config.toml
activation = "gelu"
init_std_up = 0.0442
init_std_down = 0.00808
init_out_by_depth = true
lr_mult_up = 1.27
batch_tokens = 32768
dataset = "wikipedia_en"
Each number is 500 + 50 x the weight over its row's rms, rounded and kept within 0 to 999. Layers, rows and columns count from 0. Numbers have three digits each. The size before them is the row's rms in percent of the matrix's.

# up: layer 4 MLP up, 512x128, rms 0.119, rows 426-511, columns 64-127
# down: layer 4 MLP down (transposed), 512x128, rms 0.0745, rows 426-511, columns 64-127
up426 078:514476498564553476489448556565457536490496564463512515513473511429602549497591496480470454495467537566512507502553530470440464580417395493411537470545503549526460599494446462516392602511530501
down426 089:504570474436473512540551429520531509433471561581523535572720521591567439586470510455494498551447512537514531462514462525492459531470488438464503490569516452551525466401516463559498482439492486
up427 116:523531532553515400575465495525543344459448533514511547494577480403473517532408548547435559360458449503432498475573452498513483498526531539496481603536462558426618499583432466543523458540487454
down427 120:440451543369508513472492462534493499441532579460493576501516415545495461559536562524470523442558429497413568443498608620471512510428471432565376469509512502561529484475563519441552585464346574
up428 120:521556492522473549501472412504479477411477535546496462551532563478463479466499556560565537578448500502435535469456521542483513547539454464570461449534431403508570448462402529496545479527507513
down428 115:559492565471513507514478514479458534471519514545398518510449501530476528541417562449640513537510619474494488530440508555550592573451536524341531509496457499410459493564419391518560448540537505
up429 120:550440542513518600457484515528452439540477491592485441612518492448542534582496456456558508504524511494500526538443474596402540533404493556470546450556557393527515544453516505562537382564547419
down429 115:485564483582481503464477529477513487419485500459430521506522469465422628397587478485466533559513541465484447449553473574575559537544544428662504595434484526532498490538517547435524497555529485
up430 101:459441547454464452480469452434558521550511501443546583459516448499553514523472566451549536423462422601552486621541450514530452460476498476559466533504462540473503459589424391507603571506544532
down430 098:499448542538476546463490579469529488473385530510542506516479523505450533513437516524635521556522546433572480529513502488526451440523536521437482471569465560547466537474618497523531500533480384
up431 089:490554470513574531542503646585499388555527456542375492412492472428558526462562479413532410515510522509481532524440528462491455579501460481407520562501511591379426445513503567535422493493580520
down431 109:508506409563469549429553505437522517509426448520406516522619385544532499429527476557525453497457444558555498460493502470588484419420582479488504533535500533511489475479499467463578413472504540
up432 098:439519469466516575483505530476508509578532465528426461456454542509551575476416555519435503454476531516503467478493504428549507490504509617528402507453501502439493571542553522514504482611458519
down432 101:444530584573472432553447517538523502549448572509582444537396463483495504543576482523538470533595423546474451448468485549461401543474557447491591457546471527599412437533505461529435476510604480
up433 096:448515459533500460415454457555606521513554504448542461486536499495531443504540547486552497460504509483474410448492566509496456537474520580549515354484546504551530534461538434479564488497521560
down433 101:549527487516563556481550525564459502438463501533486570425636401480547526449464440482512443572509414475531471419480482493492489400519402538526453524474572432542439557483486545451432493542466481
up434 104:454503428573573429480552521562542473515506511512560430448496478469533427500575409501596535492548527489414519473536544394523440488574484420625480474430544485531549532439532587525567492517557493
down434 110:482520449465530542479631503486545511512482538447490589463558526486587544438423482516493479567555477457536422413581479485474525427540550544419522550457500526507461462432406506492515490446439549
up435 113:473494360448541517410547508524456592481485509427553481476468512447539555530536562547472540522510449495522539478530556487523471494493543483429482472600652434535448500464517496600553539418512518
down435 111:511521422441430507506623514412519487468513506416463545500548522566505444532515579499505539446538509453424444613525413538499493515454556472523462565593501451516487522561484562496424511466520487
up436 111:425562463487459475568559412505455503375563482513596479443528537381402512557430521550542451395496487536495522486507585465477455585526493502464464532476440558551617534509527575410491494531450531
down436 114:526508479479497500528539553410508501580517465394512590544415545518515445526566524593507397466587473481497605550462426483486464572513609477469433502565462375439467445470482529521464545512548538
up437 074:387569468452469455383478556528477433520489550507494500499576406494421437499479484516533462589520435455541553547469531402480498572504564527501490578473472497445509391517486497498468467488489530
down437 096:522558531540479562469468518537557565467469515518468499487494489573602542487495441474532471474475550505583413450548403488580506556522575465479543518478566587504458557553565498459595444443395527
up438 096:461489586461451459464508514526529443489476554420437475410555511472452484474507569513462573448591451476423530413443520538540470517561603441535458525470535521496487576563545538596596477542463528
down438 112:459547541501416527478503541546485472514563470401467508499498437449452536470491557437594491498576484592622512527574516539491621485474462462574467588574558507516525468491363615511386573480448606
up439 099:552415455433519461494546408471470532487574538519442494483502591536441561483478525485490523408502461452478548540428558593544421578465457478569553476471506413547572428396562527523528449531437490
down439 099:554432510567487446547499547484502444593394502469548490503477489499523433531466512473568440498498581515380441483485576540473475458487508522460605453451474598462450578484525600502564437583466484
up440 104:555528579376462526457446511596480527494509496572488536470497470384502569417500480464437429468509503497472473586508478532550464560459505474459540539596546582544489656515502565437453506530550465
down440 138:504579525626438465487549583482513535501515524563437512480535548452533530493495558469564455527489442571449474507419515487581548408485520538488557601552444515495477521582473515483489513553483432
up441 095:513618527408499566426403581555554502514472443427518560495486455423535473556484548478549547496616497491515570472436554574533480540485523360519511505529470521523514484615496531460486535525571503
down441 113:455395531479466517461546452401481473492549447476510458557457471540469478471419556589509473537526442493559454564606518378539506529451567571475521464524471529452540540507425421509539489500530530
up442 066:394499504552511624454461484540538493556474635517547531423644487438520571528525483429485510581491562569445502544494516518515458485449489511493453451476545512552435538459432425495444533549419539
down442 068:559530561529492487496544495389440449433487589500541572529546555542545485534438437493528534526476522448421470453502502491435535403527483476448575522607491452512574473532496544448508476505525491
up443 096:524501444458495458561443455463536520513480552517519437522536485552448487515476568483498508476420489555469477598478458458453480524530488552472464527532478556565450390429497597486472431486485484
down443 109:544516500422531540499497464417437520508477535529432549477501453530431506453559524470503393533514529508395514597472518390496503541541554588448494464550423489493460572437446459602428460429516472
up444 104:437497504454554492491461453520498578446441543488422515525510561500450556422560472502569549482361516529402414524470526569471582387562450555499506528526473522466463473440534572483599444517392486
down444 075:521503486651481540519489562470546448540444425455455506420390483517543449504467462481599535465496547470426504550445496412470537523497521479485452552531444513412438494559577399559504460463414391
up445 106:508542490517441518474567543509565494524564542516522366499563440571532441400448420552473496407450514491431470429491492534483602567495528442487439538573535621429518611575468520460509484490442546
down445 101:478498546529472520506597486531495504473621508444405470448499491588520492477478494472408518433492550471460382422539532487507453516455468460573498478563477443465504563544504503404524443436517556
up446 096:451554570484479544492501449540440438555531483539399464460500508552505572550565475534434493414568544549465550480459528515625494511527518494476499508478470637493526501549552581423418498497494452
down446 095:460473522557505432491543547537503545478474617454444496415630589508534508519524568491486503513465585493463485430413429582529479486491559415450560544586558465562471515476522503514506461453513476
up447 104:580514340459415597443525442555508437551487525489526505471500537511459450520564448551453511542591470488530526433481572506569448438483518390516448501527560458513509434461552557523575418431467449
down447 086:473539514470455438471539485473465453441494620524400560557425573463497532522499569596563454602544490439579472507477529465560430538503496570326564494497468570468580464408400496513521552469538446
up448 119:485527467542486485458452505577566527460525520459533434452574442496553563510530420507554461486587411569512520434509548466512450467529587490532437542416546516475522568476541513530653556435413595
down448 136:441405519388471560486531441509498469476441577574488488534561463505461520452486518431492556613474528460514576444560503507426608413604543526469422524456433430530535455507472479467481458427413581
up449 089:486544506493591574486517474558600429494507562514562483534557421491533497554509471437550550501506457533443451498446492489484511396392494508519456590447532451500521454510541448535521461489504499
down449 096:522538516595474520544486457336421479466394580475466557438493573488573491498427461514527530444441474499484602450485569449432437431481548449485563620564447467427489412509524593539538468470482498
up450 078:512521484458503614475525499536476496518452516518411464505527458466495466502488499477598494492549536432548548537449601565455531533518393440429505487435547570428492465491491507598576569401591603
down450 093:516479424458494463446560536431480453521550452515525622524518437576526574537534536515492548621431484504526547561527415422472441457475525377506535487526492487544465431569564567522591568537491471
up451 104:641530398458447491479568503512470457478470452559518567450559459468457457383465524516547468596540404481406535511488485510524502485554431501422498539561409503493521574476557587594470487512468493
down451 109:464585485499504532579613589582506477529465503505457434506425519440485431398447543630465515425418492500473484470432473511462592471558490463533520547528487415512544620534468439510540495524403553
up452 105:570468430551505619440466529526509539514456458561499436565556521540529529518511444504458533626484557562601479504486564406490433508546430438602457472577484448529504494365496525542524411520571487
down452 114:484447462420470513501470515482612502522511509524455488490490454465536525466527480578443535552511483456488455448571598507446461613544459477559543466526484595514398499486475485590536473436433573
up453 100:532509427527588517436431466438421382528463555539447525436468509533606564524514509475558488427454575563529474515463512496405530390452456488513524507467463521572379544501473529417416496526501458
down453 098:475493508516515585494489543472563451499433443560544546605482558568530428496456495553577510439478486500724539523474557478494501445435479527482617517507513470435407443479448389444473474495515400
up454 091:467549520432521523427465494475488497515464543435562491433385568482495500560533497528509523441466448530530484536522515509552423439464548463544496530576489567554547514599506440551550643621550529
down454 082:466342570486490481504510507456543551622396580514502554475609485425542509444439439501508568512491498492417523521493560390383525530459569594458553504516474461488465464600464467452539505535518574
up455 128:446517523551451449505506425498511517527552531445446453494523516564540546593487501546568451414525504542539566563457495521529464606549546459471537476512461472482489469492463557427534471468482551
down455 108:541457545495541459595460432545495398446501500577513552525482349530546511481489449457491448511461624482524392471444505523432553517543582511540445448510521440526490514484598431505381526519527498
up456 102:503548430458510530570495493464542488450559513542424467534392607527615553545580506469465520533433483531518571439502454411507449532521537528468501499605403522453530548486501534454402454494532510
down456 093:441473517479558568444527498517482525378513549506387437537553469507541529518475456443525426568410562465521383481487523472530470518434523525484521484462575521525499605492506463578419461466542470
up457 096:447525502385514474538534511464501489538491449511413515468464477508482413620583500479471534458545514581502454577398588534480502469528549473483503525510544596378494443569438510493526445539496428
down457 093:529443464470453565505542488486458597559529493444539485543524572576570550481449495548566546562506488554650507507444527479623562437443479475487510564517422524572476460461519491501465504497481488
up458 099:454476490474511475460520521417523506494475491517489555508608532487532452502590476540491614533531445511511463427459566503457450495526477499504552478453439467435523567506527599590525438489418441
down458 091:568449523393565494514593534526499451527437481428560492495504465557488558502415457473476482511545574485449387511552471575484554542447571514496537493507501431514426459507460519426498511543393528
up459 101:451495524393459436488482478517485467541578449505559485490445533433441519572402418435503536458580556523529489490488511532552498516455556546516513581507400612609692491485409505480465463548513558
down459 119:528459591529532543452500561523483452505457479498629419513637528566574421501451491577488546516441421476458568563441525481548485539448546562434569484416554408451478438533546475530514483517478472
up460 111:595496465428641501485543519420513460527498576517534464572540582554565472567552576489486538492497522504453504493451530426427503478607519502504519409579481509507494589486480495450525468572497361
down460 115:422424488560436550454474478520577500592464396419515492535462534506606403472500485586559453592520557440526516457508524518421508504425467515473476476474476497519491480551521522594492508475460518
up461 117:482554488491498519521500471550502523490543488572484497429551481478503537491439607497494532452532463557458445489559560576487409497487448460547456551569490538462549492494488530506529446526512595
down461 136:442570612505580492566563469521437466559462425435545440462533591558559436477376485569450514478464447511486451483439621470455456461416437509483572442429539459570447490520517476553479566513462582
up462 120:507527439532499562465574426552559465453586521493495445443524540489521519612493530584404480450534463549512534479435473454532492502516582539490473474399508560505535565539574439517535510500568473
down462 116:456488490449464534425524484543484520434495536480530528471473462469518504464492564492534405507594515487506439519439512630502499540542471524520518489519532502486670528499443506533510443421547457
up463 096:452530437521453472434446560557520464506505450536426504436540537451437473476561536479530425503480486469471569521504538473528539500491451428517509420513581445580508450455545508546515398459530549
down463 094:538468435510487531530517564538451440568418466559513495500566408433567466463465446508470368559517425521491496437446466420587486531494425614432553563577467507444419517491461519471498500512513475
up464 101:538543483397510514468511451483478338471501438508395470417519447433448550487527535442524499437528627530420427536420525526456483517520501544495464461476485558594372581478505495450509456551626523
down464 110:427496516530578491573413489488517530458522396476598418508437442508524498506449528585524514413444463495554499497614523494402605488507538602567497414403537517469455492508510457487419565503505428
up465 098:550465482429508475479571431566474514445503515545589460462586529518431459514541526517482528469505479460593514557471492462502470477493484433559478560504527469446504600479560445389458568462525435
down465 100:427561530536433504490512494534563503606330469442521498516459534463481463442566518515470476500426526497523537475426464454490566430493485553578466509540411445406442633548436582509505504489538428
up466 077:551500495468485452451522529531514498434415536552522524494530482501501504437501547526449503475530480494544496419450506505564469602521471450423395487484508522565489487620553406482559528510493597
down466 104:498531510471525454592488434485501477480459524501501544568397480524499522558559419416525443523446460560529474384548468517543568456477495495530462506506544470500509443501511592482485502500491566
up467 102:494469505485494538462497498495495495455452555534474477422565585521539565451647497480527566483512583575494501403478528514548533428520585567479420545465619527469558551431498454493510421570506504
down467 116:433483494614548582448553475516483472488432496520466496544462462545494449505660504480463541476534513466514505549481379470570569542469501464441477511418496447504555424503553419484523440542413483
up468 108:501521499501608498405473543490503484529500541423553514409540538470500482500491520478419617423461479498430395483567497484452568449557568616529483535516558624397494544511412439556512532410512501
down468 111:482488595528480515466541445529391505506483591513512572521559390499499413550500565454524506513483473457572540469507506466476606531508576575561529508437448410481477554517596456519537531536523432
up469 083:524554581531482575528546434435497503509480486494525459603445477461482553491466567502526498475556435459534566504539528468570521590498480544504488521419500476556473487484579552428462530556472572
down469 080:499361535543540440551468474499482459522515475578541491512589583433580531557569472499448519486521502497527521475480603456438527562483461524481466506472512510460470510516417497436509517634469522
up470 102:575531496470536526469513415535498409485483507472446484432453519398537476473514431577413535536568416499468401473449479537446424516497476501517529505564614452479608596572545524508499581536508578
down470 110:506500504539544473499504527550430451635518428562529509487612507525422449521390432546463497490436470551536490522412564483459513443493456616500543471544526494492589448455560616498505550468510500
up471 098:411497481518484475431534576556432487522538502509512531388528461488455565509394636612513473472562409473536474581531542493545438504474524551556566521423426438553483579527513435530550499491599412
down471 083:487460461361534531465459503476454453452473486464477547584461537460434555437498517476514534482544537510518343463415446475570450480491449527493526462470479485487508515524422445519514481467415526
up472 101:517529486557485555483454489523613505549540474423487601543500406477447625465471485528529535405438449476491502523501578481493408502503453594534478490529539472495490500500607508484500481525527545
down472 093:497409589505478565492498464478598465494495494576482525576484469613482499575577424424505505526451509603545455565525592493519572503567514538464547392547536514528443530403523447414561477507535499
up473 106:427513489532534492487521526597531572410473484520527489531484563489510517548451607579419594477463500486449478509476610563569482509458540499518413523476420478492551467580470528527512476529529571
down473 100:448450523535501526481455483492489485441480487535557472448441483535423461531455423480503487572433480615568583413448549447531461484565527583515380451481544577586510525518504530594516444477518521
up474 092:509539503430536435467390493570474494500615573471445557504398510475369470457484565583389487428552483565451465535485520528500551554537534471488431500441516549544457520495638530468490544535447429
down474 094:492554508506484534532560564434462464470482440561530543483554425587561575482570439553562575502489492496438414419544539487535570487457479454599490608411470520518461508488532554470491525490496623
up475 077:543462560435476456479590491502469473456556471474460542460547507509604521483514516504497482473516512533479440510534439601534466495504397490458456541522534453529502666473512572484496542563484459
down475 103:488564491502438525440502529483448450567449582627460494519609453546533481522523508499499435492496489528522525526491548413514515444544551557517519507522448527509560473586492468461498432615532550
up476 074:458519457553543447508545552477540507530536626519525595478503370452506467462454508523496497409524489525519449492582482457507532485487496477412495484501546556390550576509445547560492532501518583
down476 075:487544429534525428565461556401447507483524446570512470425601383517523510474499509515507498554538537518526417591526528465553480482534575481528495498488479590482511539578524516506452476507354501
up477 087:555510508485422547540550542443513478520544600476391525435452518485499447528510464380534460418480450574512463585496508457521441526526513437387503625511484479507541487539458576535504476479547548
down477 076:543517537529455439508476517446507520472513469569526516414371559465452493570513573438499442430452475485519476457457473525430515450459490394490483551417493509443513524562449528472587540572543506
up478 091:512486431478647542409495524511564540440525505584501490537510598474585485429498476613484487512468526479491441520462598557515407454453494543539487482563506475531548524455507456450508564451571596
down478 075:534500506441527503466467539488532500456513427440557486492482478434578437450518460575454492498524465531542439485448521563506560478536460527468449491455537444485449496415546454510476481521480606
up479 101:574530496448577492512539567500499492584506484486508499451423532448476493497413549535533559433474475434531593460463576456620527505565457489435541480500521513613533520552598528453553417570483513
down479 103:423448493598448593464527545428436499449523507461507516513593481491512527451524491468465475590487469501583385489506490473481559556418529554539600480551567494544461497519471448480468517497496454
up480 095:447536443447487548501546554452536484534502578462497467440603527374442527556518451433559486545512508498480573570470503405461440484532511437550492480414544502563497523482536505610591499483521492
down480 106:455544483391422467540471563460561471528496442482486491532545453511491552568593495455487480476527503521583523427534519494499451465568536425515515489476587533509550473577503507485536540478512506
up481 094:476449489511528442483603453535418447522529565509401495497589474492507531471582500499441525551502516575453495503486516451447556436448416524449433546516549522498496548490433505535435456569473423
down481 077:455479513416528440514534500495530433473533464453449536593652449505544506492493519462532508509468502598529439540415465589552520556464554527492456466401523577465578451501487554495531489466529478
up482 095:506582442423490543480478443557524560451605544478548428482471472538489556495616480488449483525472452569536409541454457539578551534524473437563391563514423446534451536516593502456432515459521552
down482 096:476571483513419405468514537467631538396504438451490558554513519527494539461432493569567464580507474524599430565527547506529448524418544511473480545565492531492505503414597546489445530449506559
up483 102:545456481464508504515499506465492491446563485519476430451511592485425489559546538534439610432523543561505577569493552505557482503488587493499472541520494457360555437493468517600477428478491477
down483 100:402439565622447546476451511460497538497394470486558514486356523564504565522480488443561467523500499501572575596524485510577578452460508600438548575426452543554444456525529574494529556479431475
up484 104:453512483528517540505562499530453613502501520518616596431476473509452458477481510623508429491517466539499394536519567543498528471580499490488518464449583479484490584570542470516491491417437520
down484 100:534583465411472406506483580524578528461549455613444448499462571444506455482507480453552384471460527486462435511428487476540569537488550470532435517591542528406507525510565594456535461566535534
up485 103:566568465444526488510574485496521438514446568494466505528554442532448514586552445468587534531574576598475465541498509474442521457528462451491484552506451527442568547510477487508554586422478497
down485 094:475538500442511469595547465510484564457502493488540476500574533505541464561521533433465489529513503460539415474426624459509450471451503609526579507552439459468499521480544489363522475538544526
up486 111:530510428433625572536445534365408368528468574473506561454506493482528339425494514553473458440526536475523502472576519471416511504493430503449545551522537583453564531407499434618486514451509465
down486 103:529462471512496490461451454503552399620555651559497494471500448480477545454407458543427509576454459488526502499541496533480559407484501474431499423551555528565531501402521457516554510573532430
up487 097:488444442520497391509556477409512480532477536462491480401538491514509517434469462600502537428558414533495488529439489510608442499482516427506507601456442554429517394443555511497596582483507460
down487 092:461416459559525530543525497527514477464487506450553532548505435510506516480506502535498515536432486453540488427604534522627581401452571471459454525522572517459435459546480476447427512511463480
up488 096:428553495446506512469520556536572505464495453549390440456509439495525535474535573502503556519443446482526386419467470478564457533410502451516423523588454522550499586581445431418490537500469539
down488 080:591459494492332518483515491535515517526472509424442539549514399584583484536467484461530509561463544596421537521479473454551470444540573623439516541590486518469514461528472587486459499525531540
up489 103:533563476485435537507531566531544500465473492486597547474548470517578511555632525517521472458452452594526462460566524504502540440477575383507541517469525508504599530380538543502528475360529535
down489 100:519531503499484469463578483493519514497523536500504571526486529523487514474458568468541489575615536495538423594448565454493532483478429546380545475576480454451650465374496532516478516510502549
up490 091:544581505592505413476489485544498536477456586506447599397479477426462455402464486445548461439506528428523543458526560477465552564468451452485539448448556484561470610569523501545551405572526478
down490 089:559444488411518405595415490489541402529510573538417423507536496460500438509486425515499507458526521542388550628462464509539471511560523490538400547563486391401460510464494457520495591410552474
up491 097:528473555438540458539524480506495402403523524536561523579483498506491495479548463438525566528453457604482481593519479465460498424496532551530485575493441530542481418453447434488407565568605510
down491 096:494451553495436546493441514531482478457415560524452432579545445533623454486498418428439445605556531358595478513520439567488511508486521461423471457544542440406552539489449490498514554429514525
up492 094:544480538410497527513498525508540401513539489566506519520556408563517595459466592456497498448557473521506450553485488389453478502598527506441505512486411494547467471483479489467414554380518479
down492 088:586423521494493536549481534497454489564492538451454485501347528565527448509522497452543470521558597482475535621537381446488426574531464422462582494563451469472529440416517539540492464471486426
up493 098:616547482479529518457561422549512416562495577414463550375497439434407490575450532385503444539565396431502490472510486469429490501593601452550433508509512478478515491493482520543595514386430466
down493 092:489540483457499453561494560460507429330455512565479463504669528507528519442506460560464528508451583548475425469523407478533558518561459501353531550460506530471450522489508473443493417488527577
up494 100:504547442523584457412536560525442456513449572536535454425434497562469491480504515377463529387569563531481452480537517471478538528563424523483542552497466584473493470520484471453422592473548454
down494 098:520430576561484525546505376497466448543516530564493501445453492538532554508525467459536544461528498475462487509519413511469520458559484561502559459465460402527420479516502547524559459475516519
up495 103:468489523482557475484517475562491498498546461384457483433424443512596545397515558526432570468436468501565559626579530486456421577453491556511481500494582472547482485493463421535545554541489566
down495 088:584420504518516524473551478432555440543520596505442517528467523499452484544572494484557554476527455569520442437556443503491416434521583472510461508501512528479518545502509559462652498462402490
up496 078:547552444522533532479589451534482481523502560500392525578486479505482481444438523505481513431524438557508444448470503544524432473576578587466433615628545535545534523470575535514417423525463490
down496 077:529515468454515454445525575430545428487536525519483520594529513528527426496537494605414548530567596515469532438477550541493542475542505384477434561559538425585479518518440472425563619511560529
up497 107:495544475376398531401475477514509547426448490448540592428512447500518477489500463460474509464501509461523535505558506516535482563446624466571435443527568525514503432443539493426471434500424541
down497 101:503455524560563394457576466490495512432591533448466445491555530549559521521446533544552516462486422574424436538610464505497462505464517510441550580424433475496500459500410509425428551421515515
up498 097:379586513499479419467566484470531467542546530497554499445439536527543519539480509569506468371456442499490534595553515573556536502556475497464494486477503497613457541436522531519420510481466522
down498 085:545578510526414487469482535444540549476478538417463499502421461515383568418544467487578541528512542540544423454506463529526433465481437500570571460409533402547598476546425483455497544532458479
up499 118:439462471464530447503505537539564493479592527466553561512594485497542521529434506528539487378542505510490590486478529479498483476469583485428461490423497595446468546504486516480496548495454517
down499 103:479487579452489516537483480526429458463372510527473543567471512530479521527481522448444453466534614547620443546462543495493469550494500523552478406562529453501486520478476469533451429474533433
up500 092:496438423505598508495500499454520463465547529479467487528580549534520521454488541494620542518469441527451487512520555459454520515567524462609533558486496400523533512491555543529521402490554415
down500 080:487323468393583588446416506531503462471485533529385513455527512561481518538550559438527482545563545617468502577481520509528505535560476427520544505462502466558484494476466479468491478492503407
up501 079:534414471484483470493584465448527516417544582493479536414490449444536521511442434466533545502458478580476488460450472587467510527552453523488476531551543455503531565472489566517487494524411446
down501 111:454523473518486563494558511532406467564417500441477475562538498543432445470534489546448483441437462454516512470417513412505504416486537465522545533443501478548477508465560542462482514554511553
up502 116:478487578489611482514422493428578552539577493457421514503501460489601618534506565481482523413481471521456439561522528467466491545555480432537529548538439460426581544435608570398514349498527495
down502 099:520455507426547424553500474489542443477451509403433542534588469518534564605449521522479500466497475473495515561493576431519537489534495519526565495475516463481473512523463448618428538509376458
up503 096:512450542362501505434539430487451492582513537432439546428486494457415629542490441405459480489490505583570498600515428537517530510433541474511433550562535474401498465505494480532463517414415572
down503 091:544530497493569461447503573507475614502508475538507467470571503521570469510371531506585424482486474456513536565426537560561445452449469533419533520466508533525465507444537557409484534558521512
up504 124:473535469469512495485361537570550484436513487456463402450533476520578526498509496527498457437450489543486433451459456433459454531450509487456462600501498580496513563458518498474609467469441490
down504 129:477458529459445598469476454483515396460523530562426484620545523563459553447574528426505435488430533526461587445562495497477639465545585538569527460427477459518548418575462449460475503555469579
up505 098:449499497474479444453490488470579513537464496524463499484494582540436518507476504532428490522512446590516482510445568557512476600502615582443439422579486487420517489490493498477454381582531392
down505 084:521443585488533479533466441456586508462431512490455518548396568487573537527454595470437565578459629556577547496525475423562478460445539439519438539479488511477384496534485526543487569489490460
up506 089:592527432484498568551513474467563482518522526491492517569472481516470452515556523423503564464495533552520560621447479495526542513515535502452420581491466478489550560496593549479459516465450463
down506 102:465611382441463493530504443518466487579421460446488555606604518541476498497477484442557512438452484502568510450510511426495462550508489578486549559499466532450531390544440515547447482543543546
up507 095:411511540499593559437505550539480588512383569473558512432463533448496479405526460530499523487475466472518501531391514484486421490506503500493552619478458516413585404460575454518467539526511414
down507 097:415478573459599542592544485532565506579463540496524526499497546528403535518483395495478438486479530447469521543522499519395521516491496543510466531560479455527499536441576521486492564493529403
up508 109:470532490395477589571451462583492435524511413477550534528595480532564481478509415456519522407501493627516503494511558442462449536597488433570538577575504512514609518379434480429479522430521406
down508 139:558522505503483451396587526407436518474512477504508545495543527583477488486427520466597487614599554447529437512499442508543463535427498565408488466621482447462512436581545527466502425525525478
up509 110:499419422479468466467496496543526531542623576459418443533535410532519548496537537480532499541555406530501514513439474491455431553477583461563436503523546471461513505484523494597577495464536507
down509 122:515425459484487545574496524457426540558591454460422559478511479451434540511419547528501485485468495415420510480462451489532424523501527476561498482543656584460420522452493580578519584476534553
up510 127:502488505544496514469449481487540481503501491565619527495539489519496502568526495564502548489505411511483402513593538572442440426408510573475531469550437552516596451510504548532470506567527592
down510 129:521448517540476532432454529402581500548501529541514589585449414555520507576590546493454394565591393582361523534469638547507452494529504449536489511472575535489520492560524450524458530563457517
up511 102:497419473498528428461470553507478451550537547527496509496566504544489507467437545535503487515486494422417634475471596451430473524621470655559438483545546446554459460511429540439461520449482487
down511 101:486549473512586456545570513497572473570569451461546448504540489537497420519610564552409439586562496413509529625519513428539473482537468543494487617445489502508492561503491580543412502478524446